Each number is 128 + 24 x the weight over the matrix's rms, rounded and kept within 0 to 255. Layers, rows and columns count from 0. Numbers have three digits each.

# layer 3 attention query, 64x64, rms 0.181, rows 0-63, columns 0-63
089129148100138107150104152118122121121098135137133114153105118151101117107085107114119090064055139107112119153098117124136145183189125137148155131133138153110152094136124157112122127124136101
132171102100140095148143122088082131096104166130110144101109128119137118113141128109172152152160145170132117146156147107088131119149130107142129117126158118058118146104137157140115151084091112
074111114107144112156170104123148102168089135175115138135141147151142117110156120143139103116117110152144139137110121095129143133139154125080109107101115124126093128123132125151164104120150125
122112180120134109134128159111112162151146104082126143144099138136083085130131117115182123126109084155130147135135172164103108154136142128109109099161170086088183129140115105146136101113129131
099123137123109171133141075107099116151141125096122135106139143115145116136130135143120176104107130132100102150113161141115171124113090134122130156139161118120155104125169102132117133157153124
152135120098108137119131138155127112153084138123103129129166090106143115137091127151129091106143157128120195159130149103130128122140161122100170102110125132133150118109145133158140087107118109
101116094125112159141090104113101083138113133161168125176096123146125106110131120134170139162125154103083112140121120107093131153121154069113114196116115116111101146114109093122137098130140113
144111113131098101076166130113154134133085090138139149118145154134125143124135130142093136111158129135145098113182109139107139110130134168117150123090083175146128137122125129097135086156161101
135161164096112093185124107150132146135100128128094154149116120111127154147099130167124120135134168103109125104157153120174136151117134153162160167095170137140132153099131109138085150122108152
143114118106125144114163084137129135129147104146134123166137119107172133159127116160114145113116109161098126137101122113116157139134143133093110140108121092151124155107117173127104136151153133
113145145144116152140124115127098116129151088114134126184114144100140158118164131112152166165105114134160101124131119137131196163117151132096112137099156164152117156130132134156142107142128112
131115137143131139136110144158127113164123113138104133163163140150138163136147142088124113105150169110127158112139119121112066107098169117137132110118119123115151109145140127153099138135152094
142139145159141134169120108133123144129149129100158143118116129115135117115176123134128123184170106138151140091118132140132073146147145107139124133117127111105141137110108179129127099164117139
131132109157141128152084139130123141136153076125112140152070079118134118119117111168125097123158093114120121131102097186152134154147154149145160125155145131151136154174109103128131105091120128
136125092124157143069108168128108149135107128163103143128141154153120160157114072111176090076125139104114130180133131126138094130172121100132133134109162082119131116126093143110131155130131127
135117065156104107145165112134070136127134155099140140101110138132118139130110098167136107128113107123138159107098154117124164143136172146129141097143120085128133144140124128118145108105169106
124102133177143103141142112138151131103121111124113109110092179146117130140139113127145100139181136158121159163100171152146140168131071134134133127077140144116086138137136149127087141105150137
117124093139082132107095122120116175138139105075128179115140167125122080152064124137130131138183067139174124120148158057123151166135150138145164161136127167114136123132084125159109118150122123
109107097111150150089119153167131161129118102115120131154171128139096135146117114150121116160089115146117113139165133148173116113090128117121110133120104091138134114140119121133114138101104104
090168132142147144168121140153132105160157147128108130091106158144119117119101142099131119124125123156147138138105075134135066170145138138115123164138102143136110130116113058147149133115155123
147138115144147133087175149161148128097140165104110109142114110142129165137146163121143141159103157106096154147128132127114141134149146129099145161131111199149122116104112114149154130108129163
139126144139101103160141146138089161120152125119135099108157116112119127127131128166156121143142142161101143154137146098122144150094127123102130115131102086170158138148087129141099137136158165
145152099135109186147104129151110184127120106142107129096146121137132157167148122107122192089124170111153116119134089139129119120153144147141154108109137135088141084169095124126132113084129158
137122143160120167123107091106143103117150069163101102092132154128106111152159113152136105154155128144122112132104125094140184118107117140144125102139135181155144138117136087167117118084120125
104147149134118077123069121106109115078131117086127092144037160126144149124112129102158137105143144122149145176112137132102142136091153162105139113132111120110107099128134086069129118151125110
110115162094129135134112136104164167122131108125138134070136129150143158119145126118140144132124120160140090131125156125169140150109107134104088138106130123146173164107092118106124129155152142
111147108140120172145072137075118109151115148109121099103122162155124143176069136142084112147128156092143154123110145158165169122130113118126146121135127102100091116140127090115111112157111106
139128109136162111125079096135159133121125126161086160171092175138143154120095095130122121121134120123143116120120095120152138133105148183167119149155142122104141102142133157167133093144118095
154115132136106083133122118132129135151105160160116174105143115121097136098117062151151116103110159076130134094174129171136140106157093141094097133081119106140112072147124112142112107123154120
151090132154135105115102145142123113095115161122109163148106166099088130172122172149151118108094118073157065120124147113157120104173128133112085098086110093115122132124135146152148099119081119
081105080092129110099119139128104102145095149181119141127125133106073122109127139098095117130135158122164153150126135183121143150097134183098115140109125122138123111149092163121164183158101167
170174141129146130123120168068173129136102124089132142129125109129084110107091117096082114141105169098132151160143072114141099166137112118139134071093156136104149141114133116133142094134118123
101115159111143111142113154103139110121112144124151120127116099117099104096102119125118119073045135122110106141106111107116174167161115150142126099114125134120174111135146166134132116134137096
121148121099147098137134133081122128094096191126126139113134119136137110095147117080174154143166171173141123129159153115095135118140132088146114123125163125051107143097149164131110140097090098
092122143105141114162168122107133112148080119165100129132136155156135112127154117124142112122114089178169133130116122078134140136146166119065084085094129122113095137111114132163147070107142132
101102168106114123137152155131095125169146125103124149146118125135100097116138137118200116102103098129120152157122173163086117140150140132093127093164160095105149118149141087142155132125140129
096122171114097179141091088079115119154151107070136135125115157130142106165093142140106177113113116127117105139101175144126177150116087138126128156145186117097162108117152092112109127169158114
142116105099090116104136124145118129163076105135101144128166115102145110143090114163128072110162139130112197157140180103122143133134174134120178110122125138131168131110120145146128111111133116
134125088144102171144081124122100094146097128149167131199126098138120116132111126153147146153138174080079113136154105114096132133131151067117123183091132120104095126142122111141111086125123109
142121110138098134092168131126152122152104085143128137126145117136155142116142143113095146111142153149142129126148079141102134121141149150126158122091111199136132135126140114120136106135175115
140153183095110106177148088157143131130112147160080145133131102097144156151133158175138134137150187104093128119165165104152122128098129122148154167087170136171144149077133112142086166129118173
127113126107141146118134088131146136135124099149141120195127133124156136123112111135104122094112105127101144143107115138141143145137141140113127150109124103138118146107127182108130115187137125
103098126152126111107122125135114093125129117140135151177114161109130171104171124121153146131094137123137097139141140143114158141112124129078074142086126137143125132156118151151126132153143104
125127126140124139160095146149115099171135110125116147150131163147153161132142143102129121134159144141139157101139115097113085111082178133152127117133104131111164132153142113169115112141161077
137100116169134134161142118142123158153145144114160168110140134108149112142152133152107123153170100152154131071109149127136077131167134101145121142093101091111123155114113182133117119161134127
139118127161152132132094143136134152129154059140128134154095066119127106123142121162139101115165101138116117126093104188148115139134144141124138135161153118159143167166107099129135100097136137
151142111129176138078118163124125162129116124157109144133152146138129153160118077107164102094125149098134134166119148148142078124154121107112113140117153054116140129110110142113146118118139127
176127091171098124122145132135078136113132145102132128097137131130143154137127119154125103116122128101128165137123141103108144127151145120113162063127097099135151123141123136116143112112162100
139110152179124105156142109122140115105130077130126102115091167125125137116152119104145103147189135144122170170107175155155155159124073132136135114057146162130070143121159137120081133122136136
132138100133100128106083124126126157135128147081126185106126154124120079131055116128138138144172082131175136125155151082129120138127145141125153159124108148109126104125091111153135097161120121
119094115099134180074127143156143146130144097119145099149190115151112137138135129148127132189108106166116127113185151140169161097060133094110091135119102119162131126134112108135112136122108109
101140159173150131158104158136165120165155137128119138098117152156112122107126160112094113125147137140144125123127080138138053157130113147120123145139094144139132122135109070151132122152149128
161125117136131117088140191152151146102126144078119125148105112122102154144112174117146134138100130098131126160139133107128129132151147135129139129127120183122117137109114107129169115118093157
109125148145125084193098165142095149126123153118141099129119105128110131115102114146156091119119171139108173147128131126148122175103144125087116138123108072162139126136094100127112140131167154
145132088136091166147120122141116185127102119160116118082136130146140182156161124120126195075125172100152110107143110156121135099150145152118148142105119139097127085158085116094130092110154161
139120135161138146125087116108165094135117098169095105099130161132090114161112108167119088122141151115128107134107113127173175110138109158152123099118124162144120113133157076172116110077102093
111140127151112088114126107122101133086143131092109085147071165119149155134115143120145152102149139153140145172106146120096170120087145166101149122147117118122109109128134106098134125127158128
127119149101147142125109159116157194131120108121104150085167113139123178123128106102124148121109132157141093138142150133201135161121099146131122122092157125134185139113108139127112122140147136
108122087125119197146105128084105112163130141124128106094146161145097124174123133118099127164123150127138143138096141129136159113120113110124121107137137077093112116138136087132129147146122126
136123119115143117109076090139143132119130125174094156182111163121166162134119118119140132096140113129151091121113095098143150115103158175155122148149136129131126118123141142170142118154126097
138112144142087098146133108119103156159126119156134177093159130113086109086126061151180128122119120091144118086163124141131160120145091128113105145100134117161126084138127108158127119119163125
133102133161144132141116115146130106106144148115112151144088164112107146165147178154148117147093112083141084118094151103145164135169145129126102117117137142107113133127120135174152107111095141
071119085086130122088108141125109096149100144182122128120131136102073133121117148094086120137146160107161165148126138184119149161104134191087123151108123134145111114153083181118156180164090178
152161130125124129120160140057164105142116137106143123113125128147105101103089134131083113145112148119123133166120089095125146168139105091114136113110131154146119170092115091126138117149159134
# layer 3 attention key, 32x64, rms 0.19, rows 0-31, columns 0-63
095104158106144129120133101136109134124090149117111151126117115125149111131103130137099107120095092098140124159150086141094161159162121166147136125138112106099109124109113154118099144110153092
118125144112144091110135120084093158121068171115135121151135122107127145141072101075134157138190160138131118109078069134123109089128100084109144125146130126125122099130134141172122143098102105
130111144138112097094157119119131110152091102190171146133108158148135139140100177122149131125120098161147120125135125184129140159114157085094142090080112107121095131093095125153114108087115116
125142183124086148131115144166112132112089099097135138149132122137129119143159159133159127139145121109137144138092118138113125126144127153098171050086140109096141136109111130155157153127171105
112124161071124145137068117103129137087133105108146117142074142129135113130147082149125129126124127122150143113122160119136125133140126146139164107136174153103072125119112102098143121121200107
181107080116104105155102106148113132162086089133101102107120123100111109117100136109109124110119102138134142143152147108112094146098172116135126106120129091140150115070157151163142165108140119
153144090111144129145099115110138137107099121148153146121162108128149124112133155163144148090138123099079151143147170148096116109140142111114109176103137132176091102168181088171117137113131091
178115088116101115103128107117127101175122110152124122094126101127136113124137173112120129118119121146159110166148131147118134135141101134099145134133100144152126159136161152121109092151165142
116056133128167084208127125111139164164112105140117094122117101117144173128122130151144149136168128085141138137159136096133146118094146125148114136084177181165156111078127129123146137129099141
143105120104122102100132110144112125125132126162129134147127165128150101117125098152101135088104114127125148169154142142158115127135155117133113150070152120099130191135132122098136133129123099
114082111126157108090130118160133121119119158116171172143146169145130133091170165141160128126133111139097141136138113147117164127114110148122115141130145121126109126127123106132114123150147126
138122140163104079124103174137152106161087102133154130106105129163139139106135143086123130148138116148114140096135166112148126105142144145119115174135139099122145129160149141170136118147166106
115116139132089126145145091134150177110134139142183169093107140124144144146123134120103112151105126134123154089108183130131103141099137072117088156125105113100147151157122135118147117133092124
135182140125135133144077160167178122091109081138174089118137112070112115138126120141166107122120115121151117144126146138123119153144143135141132135121114106127188186152139126096096120110120125
146111101140131131125140129154095148113120138134094136140154141120122134130148157150139136116105175156129129127097143145135109124100124121107087126089132091113155152076119108115160120136137109
177133116162109127112143162141114137109106130125088139107107162127120132136140116122088122116092147142097125144136138103093101169144120107134101132172107097127144087127129146134141127113146102
160098099114140131160147147112129123123142109164213119129082185065110163099133109114123130156157140132118142120106138146126128150115113118115116102154098167111132141094143086122060119136144158
151152124138073097113087077081151138124147119083142164111124112162114118103126096120130105118139100127147109127144168112122084151102155106122149132167124137113100118125131124150182150113113167
106130109098146144081136112153121131174146148107123101133149145180107126118124141147158143151116125174081131056172166117153150149120144130138152091115133116201155130159129123124155153126098101
092163146184112149146124162103167089141158128137127154102107088171136128127141134126117091140148118118152101113116143130119137102141129156096121150130103130122115162126128124128129120162149166
167125106148118113137113165126166146169130125069103143166166121109100150147133162115140133117134150126118106164132119096115141155132113124152123105145127145143088130141109147113142135124094144
108153160195161109161129179131111141140115131156136134149121123157123138133129100177145131133102132108112178124156110111104131169112162160124103148132096111133147101099132112136138186085151131
167137107132137123125115126115130123136129106167101122089150109127139124177166168139150181122091166148172141156133127160132123129108123111122114165139147153134128060150107147115155039114172150
134132069137165158146144135131135084102145084163121113109114143093068138128089108122119102148142087164131041116141153148127149136159135160145141112123159119167116095108113102138109106125131124
183141137164129110101117150120111082132145117136138117166099161104123124125167115151119171103139135140135155139141095095143146117114150130126156110176123149114095111119111120120124150123163162
094091141105150099111094140117136161167122133108114115135128131161116148133098113114151121154092165164177110098139134145140120181103099141150115135121141123113163145087096149077134106102166125
104166100119127176152118156112105127128145129139109137143112147148107132153100113123096144129108143158106137094093184146149119147135142113126120132107145134118071093154118102157144128103168112
142134130136163081097119110123133089124133095141125135143151154145126116099127119112142133095125095135154089121128110117151121076110161156167125174155184097091118158123112120128138124144128141
110116137147137131109135069119129146070123124130158147087158122147117117100149091171176107150136108143149093136137122164079110137127101167106132135129125139127182066084127091148141121113133147
127126133130135121147130152149171136095122107111153183143152152100124159145127160122138119116121106112115095139100148113106159136120151119165097125151171118100059112143072121125125114123096126
091138041141156121151086111180109114145159172122145163138142118111117113128111123120143117127108117143130177169100115169158112172088132168127128156069130161076091110151163139159132162141144196
117123103123140143126117153072139129155133138134102128145130117146124136115082114134108094115130147125116089154148155156098109170169104123113115139129058136138086173096136097114089146100137116
# layer 3 attention value, 32x64, rms 0.205, rows 0-31, columns 0-63
114106166137129139132131126113107074091138103128100150149166144099086133172111102124119076164164123158100143132190138143099138082082137117100105136118113155120117140156135181091162134115165097
177124119075101117140143165140124146160127112143093177133119145122144102121137113089175098159113110139146130096091106113131142099123132153119117153114093149137126097138129118069117170127126114
140136139104098106166125097150161095103183138151129105139133124158123154123077169140147147163124172163165148145154120115109094137165124149116130138121157114112102125125123129115084171153114090
095149103127160117135135138098142097141159103092161182103115137103134056137114155125134139125136148127116140127121099120141137159163150079087127151145157143125167091091139117110148141155113084
119170117125112136145095141110128139143101129165132117128184159124183147157120129131123120114147087159102125123166122163143106126131093115167118078152152146098155102099151089102136147169123147
124102129114099146148071121159094096148157130091151117126155104138165121138113134108132150124110134133121131113130111129154166103136140138113103156159091131123125143084087096148127110072107130
133114089147092154082139164150145118114114138110121097125161163132171143119090130162137107143142132092162148094100136164088110142118164131116133143164161171147116136121137163126110123109111123
128132106159127146128127078156140150175163153176145127144105082148122117087136133117135064118154163104092140131128102156139117124106153136146121085160146134129136124125071138113141124127144066
102131118091131116156122160110151169106125139151125093148122177128132099083141181136105124152110142170151129151140127134125148102149122173103138124155077140101131139147138131142214122114110118
126123157125098071118117145123099092130151152116155157112130139121110170120134157159093082114088124112126114137115141149162092100128095123167173134113150160169141134125110136146108132081116113
111136124129112135069131163113093142095164121139095101076091080118111153120132169139161130126140088136121153108141103117121136144147158129157082130100118158092106132129124124141123127144120098
113169141107112118133173104148102113144099082100119090119094140105107151115161122120158109126138139145108158145136104162137106162124095124147152193138128102139088126136096116112144120119101103
125140145170144122121092113135155169126162131158113107106143138089159117128166101084137159134106126101126091101148112129098128151126128144076143114102156137129095144137152164133125150114106094
112140111131151111138121107114078110124099115120157095122159123169113119143176128121144087168068152108128103145097154089127134114128146125117120114146132172114084120096178155118103125143115099
154105154131140102107101132152127144118130077153102150105127092127126082112131135177095124177104168151127142122106124149112183125124082099161106114145150121141097145112147119169129159137125155
114110123113064128088104145073140101142108180141119097121104128068132101158151161124159073156103139119108116100154112105134137137110112135131117136104168076130122121138149105117137117102128152
160144128147108146136167147109170115106135127123120095140123126143150144091070153151138102117088139135092114109116098119143173130081121102144161129104134162101153127125165140146157099136172132
159158117179126139130133079125160098146120153111103085155093141130124071148126137135138132133136095114158153113102166112110150113105071137158098135104130143126150145124101104147110127107110089
103140128138117087137144156143117141138121137153112167158171094087128088079128127145113149138140110159117150104129158071126101123117089126125143118135140138099106129097108140105089067107115135
132134113126118136118128138090114109108123113155140134155151125123166119136160114135113129132141159113133129111116156131144156187108098155149135155121116111141133117101090152142154155186102097
123154101085128172106134155137156115164138141163118176147101096120091186138154112172115158162128092124120117158133105112126140116106107119129145158134145140087165128094140161163133136137132096
155113119156143140139099142120143145125132167123118143089145102163083135108170115134093145118149092124146128138124116126172180121115143104121174139110125126091124115119145106092106130104097095
129143123115149168139136140143115125135095127122105148080102172129141113117140139176168122140145158103138098097178117097196096118123134112127124121146115133104112140122117173169103150117139138
126097118147144160158110128128139082141081149142130138108132135134119152107126047140174130156069145149146174153137112098106115136153140097164160103125124133127116172164111113151157103168110132
149130103097130097153149161116137116129149131128164095151166111137071095136180121126112142105117132088142121034145104135093106114141137109157145121107118113110119132110105148144138127158164146
115122135125151130122146133103188161112119151099129102115146128122148113157157111123097129165098095174083141161120093133156085127125177130099130157118135131158115138102087125187107119160151127
145092182106133138148141125080136117126120149127111142140141129142098113140160178118127170147148135150093112114075123122106101174092171175158141139144114113120128128155162123131116119114124132
140143160144127123102091114141108153121120134146077106163108144135110118118112141111134119155107138106109115129150159142105153109144176108115172156133110161116145124109099106145113098194117143
152136126155115148145109129122086133140135136142146108133156158121118139088111142175122136172161096111103119113107129118127112138149116122144155181119134099154106135095123167075175104132140135
113112119131179147112111122092118166121181086128095135108153125102145166123133150129155090101114092106154181101104135128109108108112120106109155117154096063127113130134146110150119132133131124
109090076146091082171155134138127142109118112117092110126136134168123114130121127176148129122127133139114097125145116148142139123098105112073184126157137096104115133164130108115107135136116118
147141124130133182133126113080103147138133096108132127174112144148151149093154141111111098126088137156136142140174113104100135109122124113111140136076163111112165118142087143128082139103108169
# layer 3 attention output (transposed), 64x64, rms 0.273, rows 0-63, columns 0-63
104122140145130103153149103097139135161139146077101101158136129136117121151084118142115139124098156148159111135154141133112103137171108122130127128163078129107097129146087144090140122130136130
125127116115142109111139127117123167169137134098092130148102148094169142120099145095096142117162162125122157140106137117156161130119111083150134147143122164162136125139150124099115155131138148
128104116109151103131112129150112129145131168125140128131129117157129151130087185158128128171116130091138134134116115119103154184132111144164116113113146153120113143087125141141125145096107124
127124144144147059125149136121113092145136120184116131087171123107125146133145165136124145160147111142150138102140153114139134101125141114088106159121141140136149149152142141115147119146098144
122129089088137149137111097149142142157124113130103106121172138128129111107145140204162115122140111110078097122145120138143126115128105142120132121148155134146131109161142114105143110154124131
094116122090150112113144136129116167119148137132112124103106164095100152108115134114114150129130142157134112113141157132125153114098130115148105132149149090106127108089118121161118104146149151
114124154153126129117177142098156137100112143108176145130121116152148136103111162129139120151151094144128102125122115156137141127163141113107147105153127145149097101145096130112108103090145138
150159142131144124091119104154154095144132134114159105151129115091129090118118144120124102091150121110142110099144146141115172126095159137111088104150102123118143145106074104104091149152126146
145142119137121154152123155137135156118126113152152106134120144151144121125129134113125145134094118131131172092136170153088132140099101149113100126105148152149170089139152121081164104159147103
164146116107112161098114138120102098104135118131093142163131132120086088091088162107128120145109131137154107133134103118117117100146132133120161127118106141122097104127151132151107096145129144
122173124123131134129133159116142090102131146128117111082105129107156125158145157122129152119112140121132117149095127155113115144153105130135088146150104108184114111106133136121113095161136117
153144149094113110123140097103114105075125114152105125139119150111159107142145139125141143115117130130152140157095127141103176138147110101130133121125152122099125170145089103108152123108129116
114182158129131122170134131117123146121084136131109146124144079135132141106133123119090107140159121111076149110120121123105132135151134103119139103113125121152151124095085130143142169159151129
094153187157124154128124128102091114118111102101154124135155148147124133143125107139164116181169168100136129131149153109114156134142146137146139149136133136120141103108111083118116130140162110
180106138170111090135122162153143106129126119119132170129119115117126108128124119157135171140118171133097134115132150093163139143132117101146132114176132143117133083130123074157138120131149117
133148121105065122103125152138130113152096118088116122130113142166146134118115171149116120134102123149121092114110125108134132132131116120119144122147129099131181142133106179099160080119125116
141194102169127115098127172149134146138166103143121120124144129148121127182132139106157124122110119142126137134135110125133119111127132139132146093163155143121068107159104129124153121100149170
156131132131131134138132173140107132173114145123122131140129090117117149148170165112151119079104124130142117131173128105129142115143128110176124120135173117151134120101092146115123119098113088
146138143109151113139124176141152122135130101113132155174125164116145144142140106097113119138089092113073119133113144110124132104156127157159110153148137147094095149129107139095111118136130123
146152167137153100135150154134156103123139134141116142142154142155111137099139139170143130102128108094130127151117123117139148148098121107138142135122109124126122099146113124127135097108136116
149134115170116113140134139169170117132127112140073101124126117112109136102140109120124117141124141094124127180127122168107149131167107132141120110136107132156135145122159163117100118123104161
119122144121139126144141123155132135133112116106156126119140143098097125133109144099123140128114113105131121128100087129141161115134131153173144125132140134146157161193098146149135148167172117
130107179106128134116143146191127138111127133139140131119115139097119133144115156138081097128144133107112147153174144148095124107140107117088151093152123119127146151177172147124093118117149079
145117127118144145122130123137127090116120108147169119120111138129128174125148107168104102139132131125168169124176118133127132121118092116169148113158098163163136145118095108108121081143132162
154110118127124101117131165118130115142138117137134087178138142129131150100155104105104157138178138106111124129108107098120085133136118160103157125140148088155136163140105105137112120165124122
186129122127137145167143163157106150126139115124155123105119122126161124100146131134126118122154135139147145162126118144103088097141126119113088167145117116084144112132117139163142150147132175
130129139129104162138126153113163134146148162093114120113111121148122142124171151127130139163117158122133136132081166121095109101086128146140112134123087141115129142165112104126129125111121146
142117107172130118121138113131113134127138135179096114127093148165168111114101119129139137123129114145119153155128146132110116125127182130146122122113127151138150147132104130154099073133160112
110159100151127150148122180118142121127165132145113137169113146111118154127086135139127105102165142123108121111134116132098128135113142139144164119118122090124108157115139101090147123101128089
130135099106080117114143108104132170132124088143180187102149125122131119124094106117138120117140115112121141141111162156118091126158111084135104147127123103158118149115125108165087111127101113
113153136092115121113114154129100140138105157152161146136140130119156135125115076129134127140126157075139120124146105138118107101109166087111104100124141166122088123150143145141173131139114120
129129146139105132103140113187095150121141110114099116135171131085138124122106079165109106124106107116138138159116112139122101105113132127119138120113130105136160088111092145112134126086113122
151143121107122164100101162164119120086107105177153156083111132120145141096191148115132113131161092097100149111106114124150160117078155141127133132087186125154153120106175107170103139123120129
128130138154120152139108133146145089067110131160182128114155100160073115150160107159161114138086082142137080121154131139085099121145141172115126102113135082082121133116093137174147088120116109
117159146162103157124140133110150130101116089125111138128128139093116100129181068096131131072136118177119108107143156149163098072125150114090153152145101092130152110186125114112143115166150134
131138121109107217130106116135147185117114138075133121166081127164128113119124073123130122089100152108110118168112093140122116153128108135168146070132109115116106099085109106147109137107174108
128131177177117102109142152109116115085127147118157157130087109126131154152114107032083128137110155144198161142100134104111133143129160116139126132103090117109133160092103152156114147093135125
171146125168102146143102113127143080148108124124146132158142088170162096155140120155145102122121107088120161148121096119126096143163138130105154130101105171157127153179148134087124164101098101
131159123104132126136065095166104106147149108144059111120134134100110120169149086141118137103085162112141163126135151096127119138089124163153122151099127099097170160119157122149157154164105115
098093119123116135184140159094097164103123127126094160112121149165122176136141108150127166169097127141111152160115111105139087122165108112147178154112171135133103112162195149155175104109129106
106122143114141094104143100125128085128127146096095169127123114105124142140140118163141097116160127127128074166126078097178124108160168119152163132158120092103089176124099131176079152093096147
088109132144155093164143119142167167152114132140156107076124118137185168177186083152120132102158126116102159133126149133148136155103127124126079119137147112133175157125106125104154152112132116
143064127142131120122119082139119181155126096141146145182161121160098129086118104113124103129153127136130137109167131093142143096094137120135166112099158155053143160157123107137137145096123144
099108104182152141149122162153151149195124137091145130118136096154095161114103116135099118133139113128101107088165125105162073103101154160127115137141101124168139082111181167158098138160132145
153068089122122133074121129140132099148176113128148108137120184118126116150125127127161154109105152137192105150126129133160118115099118151141120148144129129104105136159183124110105074098114135
161095068100132107114120115156176168136147160159101134122103095106137118112137157109089149062084093156130129116097086147140085129107092113109101113113114114119121158155139179137146115115092152
062162127074143177119134092090112146124128139129129074129141145140136154120126133101125069113137075122166119139119108173094113114125140168110124150071131102146116179126135181106108142121117149
130106132150211138164130098112122135103179140176155142135143113083106118139140081112137149120148127099132163139141139158127128124128132139143114131109127164127057119120158060162092182142130139
112045145085140138171117087107112110120088165109127145132111129091125126063126121152095140132153127111134111128116142130119138144132126111133107180100110116128198153098150131128105130163104085
088134122131122114116123087118153124070140111140131136105116172142144117117074085159112133187140130133112143122079134151122122153113133155059133139120073139104123138166175108144151149151154166
122133105148104146113136078115096131124134159137131091072133088155097111110110158173157144111157163139190141119147107150133118154095144092094149099111131109171175102141158111162145142117136127
107102063108105153127094112132107148131118117108149120115083130088141124183102111074111136166120154165127128094152152147116112114170151154139117125148160146138129155123127127120111170127115149
100121160070146144111131103082083148113130149106190145122130138146158114165110159144130127112131109161136135069122131083148094119090145112111131140105151116094123114127092098132151127136153091
133128134127112137103118134089110117120145141151081127144121104165172120117147107169120109129144145149124156122163175140110076143125115106071106122132107115097101107043160107108128097081091142
132144060159129111147115110056127114158126123116116129147137119155132128103139103119173166117109118148146117111080108112166131149120157140181104178102140132123106102077079108118162146137102179
114141139141106104128131131114128168149137147112078129139151117142131076128112155078157162113128129130073077136075146123128128130141159139062087148096159088093120116139170150150133174117131093
091140138138135145144114086134138144112102136119113191073110112121129099150095152151144098117068107161151129139159149170141177115121138104162095130111098167089118090118161149113143142081137126
054120140118120105075108086092156112133119142129090137147143125115095134160115118114133150123102116121112101085119138116156170158116111136150167081108141144178102142127141118089097090113132082
123125114121160092113133100144091117105099091171137128134149133111139105141077096117112107093152110138129123132178085142172144152193108121104144115137167110138128119068145165135136116155149111
124139147072111133142120156130153119130114123064169157133168108086077148148156143126118120133123148109138108093131110130149129145123065123103137134140129091107104103122157131106162199111094159
140095155108125117106140062144101127141088126100142109078152103155136091131193121116127161157088116133143137151121139116161126109148105115106096141143126180133148092139121152182098139172136172
131106164146185147143109159154122093120131183109063048154102133118128132124159148142109138150129152144129110108153080107145169129094138182126160102119139164093143101134137152084173139132158148
139115122166137152145148108129154110113166093104095095109106133142092114128146184126118117113134086188109134146112165114135146162153080168146167161128110087136176129095114107115072135111133147
129122110109152134154107139059183102131113151161154136117075103185119125138161178082152149134168155141122102096145132130134166141153102134141114149145117150111094185164168110144122108177138135
# layer 3 MLP up, 192x64, rms 0.198, rows 0-10, columns 0-63
099164129089164125093072170107109146119129074124145128148166130187130113127119107079145124113133155145104141124137090108130126158110080108172118131124092139080143129105133139145087129128134112
098086127109139096094139167162079143120154147133138088130138171131096126104114171090163101149102102078119112117151120141133081185138167110124104178141123127125162151147130130105104114100148110
122124125153133148124141129131105112145143077161122107105132138158128108138143121092102115164115120130164110135113110116156149124127099110090149117129164113113122129138125116132101168106144095
124098087117101157098115182127107128154121121104147145110084118121118082118145065106179107103149127107104123106145133141166162121128115122150173145124160146149112096120065105125132133122170146
116097100131107124136115115137160144134116126148128115123131146127144117160144073138121105107155130111145136181115122165101112140122107117138127142129142128138138147150197117129141116117113104
171094123139153092131089123124102131105153124123153111136113140151176104100140125111169101111096170202094066079123135108130124144153087088126158118132133096143118126131186126127130151134117151
149127106117093110131101147092115157095142140128098118123092155130108120161102147102130092131153139158117094107119125118092174098080135104131142130122179143161130145156101069143152116068159132
085130167099114165164148169149156111125146118154132125176162131141151068169121151143152165105118115143140138145100152121191163100142103133126101145165149164150140166081119128145137149102133135
125099157144046101116112104104117167167165180178173122136103090127122140078131083109171063092139082137150127129113115113151171156114120141122133128193110155104105148141116156136132162145133127
110143118106120151155157113154174101118136162167125176176150149158100115138122145107119179132162141130136088116112145110121084151173104104136135135115180189116182100110133141069100110130124151
108108115122113125165172140123154125081120142150074125105151185143152091144160122130152112143150152144110105136124102145101078129113132148156138110141151121159128129126124134112131144127117154
# layer 3 MLP down (transposed), 192x64, rms 0.0491, rows 0-10, columns 0-63
107113106127127146172152128146115100106125141147103126109118109072117151087132093166126151113122117127129098143137159141078126076135162114096074119124119124184119113141157133121126110166108122
112091123112120124141157114135145124161130095163114133136069144135138125097136107129187128105165112135146165103105162137088114126126144123088117133137144129120060149137131118121115119127158150
160187112163140102117107103166166098158078111092164169121127117144139115130132118127121103145145167076153141141138089103146112114105115116105123115123134085085091137123122102126107146122134153
167098117149129155134106129159050112152133116136113134131144125089163154080136134163156152119113119104102142085155136134113093133105153092113114075085140099119166139109162134102139122158115111
175139130167126135131150105174125128142113125128138125122111153114144154130152082123133146116108133136130111122136145135129122096146161140134134104120138108127123117124160102171132102126108096
102085092133154156138106132144160126070168134149136148089099101114132161116114112170117122111073143123173160103119138114152170128127097113099103116147165146104097095117143156088158137152157142
076130121172085158112136126146102119168101151118116119124135097114136150135139160160109090121138162121134134123129138113148128089105073089111139122114159125114117148132091139111135143117087144
079054133132110182194086131122173145083125141131117152191159122123164181129084145149116163110097102066181162175104087124161092093107122173140103081142125151151098098050103125097117108116097144
165173076081106143119149143141152159090110114136111082140120107142153153153123134124154160087143108133068123102141156094147115122151122128109161099133160165140170104093125141126151077118143092
094123107148109122160110083113154093126121127132158189136074137080151101128146130143104190110137163085151146090155103114138128127104153150151179117127170082083098114135149134101114140126139108
148168117113103090154121141121136121117164133110066104111117147149156072100127107130127127127113164137138126138151157180132096122131160170127114115070134125139084188107139133110138134121142132